Weights of a small GPT-style language model, trained from scratch on English Wikipedia.
Architecture: RMSNorm before each block, rotary positions, no biases in attention or MLP.
Each number is 500 + 50 x the weight over its row's rms, rounded and kept within 0 to 999. Layers, rows and columns count from 0. Numbers have three digits each. The size before them is the row's rms in percent of the matrix's.

# v: layer 2 attention value, 128x64, rms 0.175, rows 25-63, columns 0-63
# o: layer 2 attention output (transposed), 128x64, rms 0.0933, rows 25-63, columns 0-63
# q: layer 2 attention query, 128x64, rms 0.153, rows 32-92, columns 0-63
# k: layer 2 attention key, 128x64, rms 0.16, rows 32-92, columns 0-63
v25 102:471494512441530536515402585536430478470461541451449494532540509475588475581590525411515553539441573570455481479475576544502422472427499596541464462433457486427564409540548493510459513504518508
o25 103:601449432429535468438545475444476525521488491525506542461577590528481515462517524498478485521504497559545525474475503564418567574423441517581350533456434508458477534550506536495416583443541508
v26 095:398549541571569553530489474473550561526440492482373522500528512511482538462579458471561536531474452501499484558515558598538567469464624472492543522514539534519416497502459513554583385505478547
o26 103:497518457546540446486538509504647522494392504444515578570444488374500466515470492477541463493499492533452421492528596566490499414503486428502500587485601443503482522399539513505435496522489495
v27 099:523498613475502435562536458554500504563503486418569481503555483517494433520554450497449491514509449560443460480440545506551529557642415555415544483553533578447520541543513511555525458422489584
o27 096:558414485469487474518470556619468539572535401502520458542531407499497432472498558556521524607468462569480534510555504415512564532535479452436479512582538498455451520524398547498454593521535515
v28 096:510543486520453492496505463528523455499517478496465557525513449439465582557597435409471522507607497468388431524568528560500508469469481509629502561368518515556521473561517541510425445447543493
o28 101:456431492473563421418560552469527510450449497466454494587535517446512510472512446625480446500600521490411474483447353521450533470476594516535526454511533547515555543476479468522465579462464515
v29 094:549523490601433488615550472488478506545453523479516551502601587483441499580505486599543521538507452514458424527469447485479513587593611498496542500484443446470474462501434470494477460604524470
o29 100:480538490505552442525562519530468503415504529485531522546532525462433415489366494457537577468447488541503516543504516422481441550474567510541463420480556498497531452459420532553492490530435321
v30 117:522556521442452593537545422466434475558442523449554603423509474513539505370465467419503429544466432467507591467487436429512454549474506494466587506522501498503492491461550506432553474473433562
o30 121:478526545531482528514481443544513514541527487494546573404388486427503487414512490562501484569493485559512586522524454420507442537445461556422612563448437411546545521438466532491449426535451541
v31 106:448493482479547513526386590468497514595505517523468494469537461540499465489506426533499578582439453424483548465537487484496428557514562503509429590482586472487497460423594595494554448463410545
o31 106:513556399456554506512503508465521493475389541478487495418486424457418527411424524488495410585548548467531479498518462496590492551440516524479535578490514433543468552456522506512443450418433605
q32 097:580500571538574504444487413456489501458532583473512474544514503488556452467517582430499574454506467610412530501488509449520593517526527519477483415537505573474372476458483482563555580516434515
k32 084:406476461500409511526478467504640479485415457521468518504591521515520499503473467466485550546475549422599562506423438531436408529509438581499442529556587502460550478512512423523441529512506543
q33 091:467497523421459476494509460575431568550490495544596427510454490515624493530425518485500387502479488401514426430560520493486487536477571470499555514477443443473503383496499480454478413438536552
k33 086:506506471546519500475543482484481383454519520534563395391478402469490475501465452511491526438585480574416562445535512522529452395474573429541543493505502550450496553501479494418441489522420428
q34 079:540508410582465536497461434540503476384457426408447501453495580528514445592476543579480532495481569430518554438448445527453428457517461509552467477405525552523457535505540542528536497582533464
k34 088:562470505426518532565461529620499595486471503495472608496482485477538432450581557515538438595567430480504481524543485539469566530476551508498437520463479501545610587487566488592522571486486487
q35 087:494584527471458534430421434505512435426537482497509490580501551437552427531513458556537460484448506448478512538348580471536489447455443535447548551531516457620573517513493504494554494545440449
k35 088:494447483544445448539523555577436491601538491521518584443414376510508476473492417402556493510476481485552441502502476544528532496497502487536564457453564534501536493437500469429387584569432489
q36 090:527519532501583528532445416404455434515479466534500447449518451554569508505484532484517516515483507463451523485542517543475408481486465573491557422512446413587481455502510393580445439573553378
k36 116:457526572452561575452424487569520490447484488504470506514465524527511467466503546491524440598483462542501525460476521476469581554604459545489498610486529481521542458376573513579575608467525424
q37 075:491594414554550497579462478533565448374468470447468531520554525496446455476582488537441477483382491437528621525426497466465522424530467504547486497447511505552517537511578510423556520523490462
k37 172:512561471463522518546486559621487503444505471470510542539541593558477492434521515530550426601488526487570515576528503447502609486528489486511433582487530473610579499551568523559594503430525493
q38 102:623480523588466537530490426511443500506445534427526397521447556378519518544459483469503559538428505437506440578536461489397483422540529558433439501539529507525492484558490564515498557507509440
k38 085:453504486457542497523480449472484482347445471582493526443448546548463537389496522513587484497576446513431508464541450509491543534464603511479534476499498476480478574530441609543553414520561566
q39 104:458542501505412550524534586487467458418540532504414561530462611512455461428506500540486539475479473522558536480509452412464418448491532474435570556598512555463528513490406603575503551514512534
k39 091:525472465441483497561489486512445572497614494567500465450486423463573495534427553394468519550384462470533448458496463522507487444498485494489555382574454531522470584436499465429533556523526421
q40 098:486485517460450407491519473425558432425471573492564429494495592506431533456495461545509552509507431550480432406532499472471548476484538568469486629525436589609418499498522502471544532537496516
k40 086:533426456518495463574499401566572555419488534560425493564477323552508568501428512433536559490538508573451486512444469568510503506498467483581498467509538488489561457495567460525455502448511484
q41 098:508400526434554545424623525490528561543459556479447530442578500585484446441566535527488534499419534449430519515492406499570509437507419500445440530525461486501422503442499452546520547498571513
k41 088:473491476542494452574546518477394498507500531450482396485517606471522525567479493449514580483535497425410474504463555533408422491472598412445551521514525544540488537513511628518522540475442448
q42 087:508505405588532544521525508423400500508505514479610577407398468462509451587499453489460484513573467425515448492520488445450484512468421532559533546636510459503532500511443490523529450486511555
k42 099:517461479549547497503500616586550546453467391530468472562502540473597447454511493511394550539454509492480504483525411525520549545515504533515487563502508628495554565440521494557582487593434492
q43 101:525406501492436561505530501506533410541537587493470472605506481480555521526558541504507573528472549677478406482501417462505472532459445498483580556465524517531464503520504602545510527560497549
k43 091:604500557407448522538448462479575592523450507482484564532542487535465415463448568425584571501562530461445537578528489496419543506554485591523517539575480486548576534550505485522480499535435448
q44 096:554519397512528500545504488554573533465507382589500553508523579487486546525405434534426491530454470478486493443497518517471489607454542462547417531451542514521445455545444476533493593425422434
k44 094:470582540478591499492518427520440512514581429544545525499430574547509526499494438526462448505520387481488525503467519471487496387448526627586498523396573495476496460531568459464431439496521523
q45 093:610547473535441498522571506510430476466490515541475527433468552458468502467562564520444420511472513551612475504539511512506506469436414530525476514428450441419567578538569440538593486389498521
k45 088:413451517530505432544540553454576487533543490537547459595502538526528529477452494529382552535517474563544573505640551464496506459536541471513544407567518592505523496474481550514482455603507432
q46 097:522485506526506492476448516571467430439498577560551599344575489562471522471536501476585578558475512427525382445475515481535513424497490416523530527534495472576487487464519535512502443447453447
k46 087:490447515585479474396462481525475413506551423536625455575454517517581448491465532419537553467467407480470547535474535562523568539561472470496544492463484522509463552511513418481474410497475398
q47 094:513510479541491525543455474431512496514605535544549471579503449507555501393453406504460537510395398548450517465459538515510527413501516525501423435584497545397428496439465447496492438439517527
k47 096:451543413454494558528509477473568559558478510548487548521448586493506538549407512532570427517429564478515562570421443485523546419518451545423496491534585535476553473496501537465611544425451544
q48 100:467484605483503472526584432534551618523458575533519486513517491533464576592453461463480540521463548547438389445603470495555485510500496474532486474493450507532480459439630503431536502419515491
k48 099:491470492573493489578503464350464582574554484539488458448493478548549603504601520516469551446536502396487528518495459460476503453540571505473420450462545532507509478519464489441404440529519588
q49 096:431551487417508475513502586521536442502461389589465500490493480524527601492556479576534483576506472449536438476484495460498396582514541533506491538579549605445470425533567483520472461467563568
k49 074:467453494495522486532476498484432545596499582456546488426473447602470531461525548466520588422457500483517389596530526460511511395512544450538505484419561447462533539463462478427409476571472528
q50 091:440512474548561526538500553438407565513512557444486454569525511523529476517527559421538546440373531540425631516502549450544589440491505452551537415457483539541458443487557500465496448487540493
k50 104:450576463527454535462515487462615529517494535427453486537581546463490429513455567584538499521514607493482512565407468428394433500463506523470462478514481597452491497433449507491497524398500569
q51 082:445489522460476492498599501504475503514555528582573598465554548522542536456441499559535429452523483520442408441626604468543499538492469406496557567462487470506533476513463541534477418518521593
k51 092:483492544597504467507464472403526443576560511501550395546495394441488483557451485475475505439496470481561509430456558539513436472422534512527516440442476587476482535387544484415422527520441501
q52 092:554488498630535456627480519460517408418441445529482537513500502491507527556593529521458531451439491510472554578543497453446509458580495483498537473410451435460481584517477592517523583516540472
k52 076:515536558469494458438498598431582555481499563499528452608573473546536491488484554449479483479534479403503523529535530480507482448563421595590509513521471530449553456492432539586483421503566593
q53 099:472579452515455560509454497529547473503528458445490464550525540472448369428513510552497484488401544428592637529450523490447532482472469534559505558546524482563597509518552502477625492504488489
k53 085:536458542497512538482537448435469453587545540453439510485484382497551540576492449495498565404507518607480523452456494514572452447562509509521496415476505461487506483506438423375458516615508535
q54 107:500496473561477519499485509511490476498460487565481573501546550458561572477570438568480531514395534365463523560480516559492484422532592565529508506495567591435520569433557518439513503611523555
k54 117:475464542578458395506564565381453555563477541559551476468476457473499509484447483514558482421558512494513405476471571545465513478476521493485447417442609516470485514420474401420446490530527515
q55 102:477501575630426419423455492464580516515418529459523428459507434555516521499512514569457494393511491479482495502440422553499449493447479520576591545509444578466446478522572478524439534492481435
k55 100:602500507456501463386620523494488518440495462526468500571520563476525446549553499564517553525539569538464476488591528554501487536556456483534446518478561490511619459455514486527512595481633532
q56 093:466508448466523449539450544547553457470464553625566533510484527383555410553516616516500473458583467482448510511451497535573460542455616533482508430511526510473526526535420562478474494502445440
k56 088:511515569487488547463509555609547457517481557504540547489586564570537540408499547476610510591455450493474493556446505425472490497523470502492379489474485485604527508523452561478482494608556437
q57 096:496461540500571538520640567422520502532482534414472493502472534508446483585569423473629435544499471490474592597520565540534507445477530453530585515579538508462515463571537538527488497499528512
k57 100:498466466543557572484475511568512548453492452525528537488591495550434459497585539478501511406522544543503388453531499433478396431425526444446498503571545581443464536393561557526529494452461474
q58 093:490493548487525415535540508497493577512444480436431517527452434429536522497512577570493629462587538537427491464453590619552528455597589501516484540479521444520565465538495494500449505548465519
k58 087:475525554450533486441427426481428495424436518390555543559501463565539490475496447492601448600576563518570449558459526492465436518421460506533470468506477453567466525454436543499559550514571506
q59 105:494449465443504382489454469614494545558492444532539412421586458526482509532463555476518477383417430421561581509517518521451485531504522559478526534473597446462539453532519500495501505464542570
k59 084:532562484506540510599587453404467445469620571483483469502541525587525434419520499550537506446552488520493481500487522507573571532502512405463426445505400495557433473470480531519527543542544588
q60 094:478491562481530507515534437470445445497497480545498475423482483560553418459475412475501510451522585504519502463390567540457630485522527477467478506452575585406487514509493568619482583474431488
k60 094:457473487475420497509374516442475483477460463559474450561610544430560419511511530501528488539492436491550510436517480600533497396630505533475502446530577519488447480507516518410524454481513575
q61 095:538542615514520552491520436494523494587536497577527448460442511515542508602443537460571539430552527527497533588560538443563512483580455480534495475522487547478455495472400506531633515582503442
k61 089:539463479520486584508497668508574519418494491417447512507579456514525460488498457491494421517432419533445442550511447551466519480544574507512556486421493485393552463574482565530470562472504471
q62 104:452570534609489555507500548485546433549418577436389413394595551489474498530446511578511512496494487475450518512450495423428404477525445500476541495458479539511479478533499510505542411438462508
k62 103:573425563493499482483480468509535499487557539567482521503494498444574415541442513465448538503362488509502429460544604571573549523450502487445581548419533441494476523390546574434493497495489549
q63 104:508526474547516461478496522575612567517490365514452533515532495510540374478567444473557565441463549548485478443571511507489447470485507500428513549451579556408552517565510533485504390463491527
k63 101:506425528495551541456583551440420497577474461481512585491521453508419454516483517409528514521355471439554546481436493483457571362503529469550456550564509513492538492506509568482493541546528562
v32 095:535465503536526454419450455564547482430483366471452492486500475389571512457429545494513546470515396560514549552532514419577530539498468450463460517521545428484503499498532403522491583448416520
o32 102:479409541398491503516483530617477533491455475598539505565411594507566544530608500463485565500463473535509512479548509472527535526623531494442518525502535560466554545455463566548460582466503454
v33 118:506483533468560510558525402531499641504425578434490519524479554561536534548519479454512407414408505446478524516510577456549494536414480527431549465420542472517485460464504549422580512465491459
o33 104:529509497528414485468536541509435408463515454596531463637557506498451437587527477593487467426466501421506546527478570423465529579421480492608499507510483483543472445479519466553474493425492483
v34 107:592533482524458489535536433471607538467513545517579515435471518502532474540485501616640517521512537561477431542410527548529491500485557474547455536478565408505469478526428450484530527501497379
o34 098:380520515585497507429545478534476579528494472443541518542478506500467436459538451573536373520575472532568528544473462590441517454463497436425499483474470474430385488458514477496571479443443541
v35 113:440456494563496629557401567500492515511498491503538477404492504489624562464523479499429482495476470448535598553523482515552458444554494474480563525557523509574436491508531518446597580553428527
o35 105:494503517518449553506623554467448505564465558487446513484482524434484491484493555537446572471437564547439449439493465485532472449554434594509540498510468510482458412432528541595468548603553387
v36 108:415495455537473524546486486513350473520513530602537524568456541492494515508479483573454391451559486484435468505553528549434500564601518436451432492535478567473482490541471518630469463476539485
o36 118:556474546537566539548513492449531455500608528527491599447532460493539434486477533468464409467535526546567522486537589474490472444509494567518572485387560496495555411455424531484569454603552522
v37 117:498452479513491592519466416522495466571452545587545559555510515486489518488509382517521552538519471613472451548565484524465589480576416547543546455524419431520542528419501494413500482474470582
o37 110:401454480526391491460458495509385511587570475494501483476522458482482501418550440478497620513534580464514589517519486512586429423483544472561521549516502487474563497562458478444522482585483432
v38 105:539424490618551446542511454566457561535439571550524479518546477537506444488489501484487555444523510527536485581504549569523613584480500498498492515509429491491433428425555462554539532433460369
o38 099:499496543561458475410522533510523515497563395434548533633506450501547521541521439449556398459490513526521496525440568483502519494512490481494506512452526464449621470518500465547495549511523323
v39 115:508564543561537430387472547536531466457501499530472466613541550499499614531479475517436486550544532561624576457450497559460452560510566510487448470477491538492494556544478433581480505570563463
o39 101:491434401582505482490432459464526460420478493500536529488457441463536457464377504455523479514430470616448436519538547449380429539581545460457560603473513510469488490456556538498502526525496499
v40 104:498501580523472461452523504377521542495410473402502492617516496442458533464508474498456532528477523600506585542453497523595569520473471437474430542510499460564465476447476435463455585524471408
o40 099:465490525512470468538449467475532520488486389604607553509516501422556459533514450539506590518427450434517388502495570569434447458464516522519526467442409499509508493494529494504550623505467417
v41 107:561494513533463514471595520493453546489435511501474477535457611616468520603494568504589473550418510514528478545573479475489608547511557475420577490565577517489603529517451462490476519517483539
o41 108:512411462471489477481576457582494427551556487609537478466470526447470512419489546482571395537449491464452474520450603461546573489407561474530494531493490457507582537517420518502478530417512576
v42 084:608483533519494535431504616450500601536437537460443455509587476501442397497534523485501537489485479460436549500479495491487512489510519397459414556525474449431528404559520439522425499566489426
o42 084:510496609563571454527548472459471484422459392482478493479564450479462557571473484521564475516427494421557441500487519598486573420585545502454405451487493457589527542526527486482497557434534499
v43 108:557473537554561480504585502442485434486547506467478524507456438549392546543544542525394496346497557466600560535461484537471445485500447439541497427443526489528544531567497522414520465551484504
o43 109:518627541481415554522523446485540390404525511451525457502551536445511512459444487463481506569446504514479549427401535517528381546469380534462422435473495497541467467466493527451501550481510514
v44 116:509459456398470499408473473535432576444461518462535550557494548401501522448497533450448450517549560516495461625526495567536591563438572540551519498550426491452479474417531474530522520453521425
o44 114:540439510472498386467488593519561517515456466505556571498590443468555366504525431504505506488525469521464481515574553513456542488594518496583487454418556537497590460576466416522477521515455447
v45 089:484463480558539400575439497406521554484546574465463470467563489526522440598485454533453521538459539502651603417526502471569508496514446582496510435510553463480466477461515535548544444476459510
o45 091:536506573558470514487478409543526479537473469427549436530468441470576555531537542464573463509493429559526444481509448450525495531359500472508519469573409559552490418434561543547418435498533452
v46 096:497508525591459535623456403492579432521453581538413553536488491525464552521426447430449554480425454507483557485418541575475384539483461471488519468449498544523507477522486504516474509508553407
o46 093:496521481580454549476415507465530466508513429541571516459547487486465483605417489454458459437485549495495531500517462561409360546415522610437471591503534410468473457489525496477510472527443478
v47 111:419529521472558505596425548532532449431491476510531566506509444478467449478612523438503476480544491496507491502493516493511503512560559425478545502558483599534398397436486479468550585586397544
o47 113:497509533520575565524554560457505518526500541484499537567535611460508521510429564476425546481571456565536505557474494472542446487551444567518495485387454511590520486562543556589539520534424377
v48 094:448480526551582537531488533538492449471528397431564412538559439548453420535471489455445430471524480506505473488539492507502489482464529493459473533360503602507449603443478485522488521440393568
o48 095:558466437470523469535427499529543534493520501579421513575464476465527648475485546511402518502509444537523467406367543423554449523512416509549481489442474492463504545427531442564504484534469468
v49 101:403459495581565484580490431574538554522466438423486555543493436578501538508463514446554496437474472524423480553452593469556498519435503414510535546468453470470441421451527519520453548416481429
o49 097:488478447519487547529400531490517487554490401545497528595430552500524466622564500511465437480504504453519586454413541514442510574494500561492535530425557502491533571552447473551519528473479357
v50 094:525499588542464492431464509468533536531485501477547587491435466517564521480517544554460578539554478458473521508504417574461438448506483564474387415468518548528394482518594514569387430476459516
o50 108:487493579524593440510472417476444532524442658462490505583561533551516510480553481492521413494384531547529464479503489576471416460522438498472554552519418507416474450511537495503533450543540497
v51 092:471570534553487491415539477571505457416438525532491484512457539556563460415469465556452504437509501597562452522550548507476498563505580571489483621489428404523458595532469564525507487433490527
o51 088:456505466470431513448443555538451479434531550551506553527450474542473484383446457481551539465504502483482554498479535489455545456497592539505607493455575552401492608444576514602524424531503450
v52 106:448429594537605457558510572481537524484453444466490379548551496456560498479528534521481544499544434517479509339453509524459642440491542479474489516468469439455486531508523551474506509533466467
o52 115:502545480528540480469604472513541493405565379503502495592440531458525560490553511488429614452411519518556524474377411503459569481559495456501497516545435513497558527533492490533446521550528455
v53 103:527543482410564554475551573443456454571512501487555506500503566508496496480499446526591518568554550457470589461462552449515464493459559532474508411574479549543461447620540515455590434596491533
o53 097:500562503498525478541535496433453586486530626466462429479523492464487465622357482513525565487543439518506499564491539546507562516426563491541560587542464567524530535504504558464445573524502567
v54 114:593482484512478473457580425446569458505539516499496459583491415496483494528516491430568493500542542512468502461472576565556538511508582563533517525442494512513445527495555414618544475442529344
o54 119:517569490569527464491493487523586572513492378493612508589480455496577462502424381529489400536597493493553442509437545513461492496453467438478478552563585559477509487532502460521508504536452483
v55 099:519534548475510546500458580459611514511433566362425389513525533443450509491533506492471505545491520568529574426468451461567513494516539425470525424498531561458535523508424482522591517587518530
o55 097:434496531514482472546520479540537448406486394552510508439487523452389539516427499564506564507499393578485417473500415454554505476571502508527490497545392492579501478568573528522425563504466518
v56 091:477545542488532511456414496493502512452502440496445533520567493409465434583406516516555396518410497459544504467550533526443474490528558524460470343479511485430590524507465518415534484519431552
o56 094:506410492475513412559525512601525459411443492494493451393521458409508487468548546446433557487544451490588511562517518513475443560466553513571503546461575492599481534445538479474475469468456598
v57 096:487515497524535462549526555518445523583515400611501451431417440505530393453534526503519555498473488492526430495481464477482617480409434492477424578441489474550502543451441573460407492509532520
o57 086:447526456391555524469533441418529494467560520416442540505496489592492602453535585533500560481490557420534543517487493516510578493471492473479482483570445436410526477467540419483528553388547447
v58 097:620454475512492506583508474452477453572499541532571496475488550458567532526495510460562507517590548481490460542428530550603567571510482500504371519461494434528525461561448452594513593563501493
o58 104:498472536513484579463598432461506575557575474500449621468503541456547476564465446506522418476505425552531529596531539548471494459513475405465485499595489466376573429489520464487491529486495466
v59 107:412498515532550453504472541446583589437512509427515430502584504602524440492483491562441512541482612501472520458486458579461500501478590522548448503466446374545561532487461508442493506521453576
o59 110:445490426565483414454501449584515499479463504418397502467542438521508564473501502510494528534454442421449509553382399538467466494525511443519557395540411516510482578427524483491498432491553487
v60 086:514510454547407516476456491549570488472584475432449567479590486539531519494433522490507495534442470517560535459559573514370417513532404497513447544558391439471519495493481502503409556505507585
o60 089:545379469486469586537369542509377469504520532502441502402514477478546552469548519446538506505479492442449468543492418531455516550528603521428510497556592479495429574510481455487519453507479460
v61 106:475484493500473457536604473448545529526499568497419583503504535470573565524557528576500572568522483534491464409578413472523611494526388536519464460451476492497503440500432614440508470499514543
o61 108:471478553517526547503558456441438471517590555489567529524461546509477532463610467534585481483414516476485528582484391498576431474421536416499547469588415531513501422561490448538521478518530559
v62 103:456565435503436447490534348436514448522475575383517552466483513466410472450415515552472544531475489433513432576541472480508513492407495464459513502533484565530544430456431491469530542437523532
o62 105:453481519387443485568452594603524494508496540538541545478528572475502547599545506452596442490577507487414444552492501512534449518425514497522516427464421474494593500518537535476525466502476612
v63 086:519488488608495451433497489535414483508499519563589513483526467418505468590483447516457501518444480396568404585500418510479523435532441533500458577422488471457555541548460531469429558536424497
o63 086:469416525514476530474546467456488521495419518455489471495430482459514533441559527421506455514443581528474478505455564541515468470523431405503362439470512425450508474419636464494506470477588567
q64 072:516440523460493548505536569503501499523427532509562433407523462398513501491483490511555404544579464500438506578524507491511585443517463541519472562585558433520583514584566463438587595495462484
k64 074:434574508453551536503486501494464530486596551567543491583547527487475540424561541461546584425579507511523431439528524488470441489508538380540495402451519497481443502426509493444419404443516482
q65 068:551502574540438567525429552476507474534480499428476541656445512551492600538559523526536488479554393585498502422447478557465518446538491499496516515438430454477455434561558472489533484488510416
k65 077:539465553463542564507584499478586530469502442524477593426537518488556440529584441557594430524456552514530524529496510497547547540528478416536466507565617462555540497433567493514583599487493502
q66 091:454425468501460567531552562527515458510454535458471503508552546452466463598483544565539463477458476535562546583497519576438538407506518555455544624430475443511462472597485525514487481460617447
k66 093:427493426462583517489462545547451554505453521411509551552430497594509569458462403491535381508508542535489480504532444445550578500500472483533474466640497461536528541559498557573522546497476558
q67 085:463547477494408538403539505473442503530570486517508437521497488574568453401472522426545533484479511506481431449504511581491517528495514408526523444520523540402549581418419450473417513451399470
k67 111:478477491507453398481564411516551500466549546495534470637502491445501531524468499476469615491433503405499500492497495614506446429496498453422491490479455487436466630433542544460455462492450512
q68 096:550388502400550510447539570474478469560496471448495517557459503450501491499540427493524527532525514479553545472485557438542635458483549435438511585573525559559570534516424475516444505473389478
k68 115:460513617593481502477451476444453525472557508517503486535525487499588497486480550492439569455511462418463486492481482461466403484500513642475589583542513531398434535438516462569486535550577515
q69 100:494443516538587563412454469448548452459504480505520544548455504555583470494528580487441535519561489504509446446502465521439540629619471525547539462605513511455536527397441474511461528564459469
k69 128:438492508555527531511457562608487567515456552487470517528423504586470476443476397483568422582531561503555496506459446501472623486492466471462406503474522449574568495512545582544587527462492495
q70 108:470414592479498498504596511523440422532554558514533505518492467478523510482458452432571516536469462554560465579574565480463486402442506471526545546451460518542477506463329470463497520548471418
k70 111:490465601474574601437483537530540554522436460512550591573494400487474491505458517497493492479539507431441483527447522440475502393504474463499452501504449573440467492508441501573605609493511421
q71 095:441535434512382577513575518490501497423456615457412571493467592498501564513478542548501475434595428570555550483565489489539507477505462474534454480463523556500517406497491571461500441470511453
k71 095:497445569473499459524499448499433419520457452555478486521441452455513539487600552449499538477428439541489471557514518488402440526556401587425502386541524415507496564426484447518471536506419489
q72 092:536592490491524508507592491511455591532484493463533529574543528508496504357490482502528567560466561479569596565457470499414570465586539540513474515471543529545584530462540450491564489454484604
k72 116:463487504517479567559528478476495465453612546446485505473568483410554532544385540557517542434377516434523521502556543492504467573492502457448561505452528462480424527515478431442438459453587581
q73 120:477454512459486483453506509482431597503522575508546536459571428437538474415519523479532457535564510436449523514519566510512532379510455372476461526404490388461527447470482444422459500562483467
k73 100:550479513543493572515502552572482494480483487593522621466575479544415457577485515462557490524503484603569501507558403485566468514542532564572438513437500533573464480521548538557474423475595526
q74 105:432556607500617493511525455498497512508486511469495446466466461592513443499460402522458461604528483491588509521443534487502492468554491480548492516615568490510506421578504511431551617568491472
k74 099:484426529489575469510493493498542531538504579515505584519517421478573472419486514561452636489435476465452475466376398541480504523445543547460575537491439453493539483396542525503476448488571488
q75 113:553425433526533484501503425413617489454552548502490437543549563551446508500488504467496469443548580549557499456512501493544522507414486476522561600430468472498561552576482496377516469407480537
k75 103:558525466492435586469508510552491402630439519538506513464526524492530467469558442583483429527485543506390577509490540507378481506538467488542501519599512507531512460580433476423516500460567558
q76 103:409511444547445537525550439548508492518489504444502531453487533585448494429427513559479488546501502535488512384548461461536565486456440395507575417446485474543498515343532505481528510519552420
k76 096:489531546462464473529484525529456555519497523484586530511419562508522433465588567494490562431579489520427475485480537533480494481579450416562505490424436413455524624480402442500498446410518549
q77 116:458552515426440527467451541488543519527542385475476564504523506606462398470513521570514480502483486449570560488463444469479503498467597399571478568586572489465572481507527444500471411494433536
k77 110:459462586446521524449530452476523473559545564440487502537509486541398503464500542461547576495479521445500452503457526525600541486506471477491522476538440404596456529435512360445429511503532621
q78 113:491475498478500508509513523490583395602571585505482515541503491548489554504463540498545519531464538477475454575572489528524598411497521511568581547434559510422586481391577553480438537486568526
k78 099:601528538450540533532492526531471419492560519377574531543571513468573523439496553518432541598526492514425497517568553453485514484520547549458487454492387551499484497494424569557527553518498604
q79 105:422513520518486534502518532511559429412558422526470384573525474452559447512512462608456497525434526404499494510548419469451427530579502534496486417514443577498560543519450501483515515461469599
k79 100:548460416436455434553596499502533499519495479418413538538540524485590566463466501495486492490442461406450548423538495495573497480561469513489350549531475474568470531532491474483417515602487503
q80 121:484373520499475487543529505487480385477357542494473492470601509445494542559547467514519455530568452549492510562488516521525486419547513589422468581500482426550506459598474559507555483513497440
k80 114:521509509492501549495481589514568569537508462456572543506474511490461478469516451570469331544469482526479503468492462505501542463528523475529394496547547501532620465487572604544567624472535478
q81 104:455623496467478455438515511440494560518550431493517466514455522538544473513476534475507531457433575435563488347436516521437553555483561490554539450527564614440513509509513439483417544445473521
k81 098:459483592554478426520561379410533448483478526524487454478505422507539588504532493540500575498463544446436583574427564495496467424479460518422555476516517470517418512471501455492374452511496476
q82 074:426466464451553547501488533596576523493505610545460492400450516462494460519450514509560555529458504546414543528492495415459477567549488480453487545489514489521453436333497536528461473579565529
k82 086:481512399458499426514516470522456543408541530446572531527527530485477542495544511472473615448502529562555447449604388531477451520443580555493481530517437517447452554525514475520561444490510625
q83 089:541530478519512488491549535476429400516530447503587549494478454380521540524522424471539530363471460531541441488446600451488516505512446497443525383484506531545521446534519507517423521513379490
k83 083:558513641542598591579533517502530493539557474559474547447493477501576410527444536510502475518417494463437538498505523434475529543506527442558539470472404502459473541551512575535520536550487387
q84 085:474563541495481337467517486517418542510574483533547461510469518520527482464491447473483572417462518477524506488467576588505533461402459445538450391480509554470507487500520405438531543524455608
k84 082:531421397416528482592450496404449555398495496524456479418468458515510537489537528527466494481571522496498488510473409492522399480417537487447547468549510485500504487415364482494491466477579536
q85 110:485507478415515503572472517529483453471453459438458483487549538516431462529493531550567415535521476418560622571512523509507543400472539521475484612472517512565471507625523500520537498452611429
k85 122:472521466468540496524510534626505439513500486462447511546541527608438489423476475456546413563487544466539576512507512431497640460520503458530464454502536470597596506530472606427545464477504500
q86 114:495401514442580444497479517506526474579525464516498471474530504552526461498470573519454441485534389521451497456610465528562490462513547563496486509442499414565594510500492613531614418538460548
k86 100:566458496414454516440538539481570541506485578487471507479475543512414476497533537494536502606582535543541558530408398497523511500543421431537414455459535442441503483470510411486558621517498475
q87 104:617493601512457515467463435420453387501525569556504433522424539557514397505420473507513500529510402478514408555453494509559588452493497526536546520434512498466453497524520582450528524510519474
k87 095:446462558484465459422554456520581431406500536556510548601496431389539497458566507537446497511521396547441520516486438489463459487408496450479568497523532574501557514469462511489413494517518595
q88 102:544480478505510425506463491467494540515513545501555587572428397427496519580396506521413522593522535465528457490402434544489447464511531566546500447540549550398570492476478500526588541485470444
k88 109:523363528503406458486473512467476514477499560491504481536627468446505476500521497518508370530484436544542408448458529432515513487564546615520550462433509449475516414449548486529537481577502530
q89 102:477493453469572408512495459538455483472459554504537460424498468522482554442569544424567496617505439443513514543511529375429465562467596540493547475536512579515548554542450541494479392478540486
k89 099:505571512488397513538475588445481386507509527534455433523545508457519458395340540524482519501458478476479527531555494509460534514413531438435397458494455505474547489579467457486466482500562440
q90 098:464476499483498480578495472461525497494592496461554518495557540544562541406431480459528425504554449542497386489409417487501511442524481470460579485481523405534608517523420509509553560490494622
k90 098:575447501525545533474567536496496581497535489474404477545535435456554489553515595535535494516370487545476538534470485535485537414495502592502470557394544488497523456553453380470479581468530568
q91 097:514404507544501493468545466567483498538487474533454452572370504528624519473547595480456541533518457461453429554443457490495478520539369551452504521528415499505591534440525538510508516477517412
k91 098:473469434460463448563508509454494483453471463563527460562564590451576416523555426455529529545473485372474508455584470500494510561551476507418507491444532534532465458473417433513394528472490408
q92 105:517504534531539443530512565520443503414510503499520452467462456441382536557452425544498447469524502542480544642577564529516509536519488551537486512498467423487549614423526570516475518474378481
k92 106:493474524559520441443433453569486436489479508490527491492563520498513496484507513463382492528612563534482511458421562526540381521465425387493427496429544501506485467564504508567572471523584415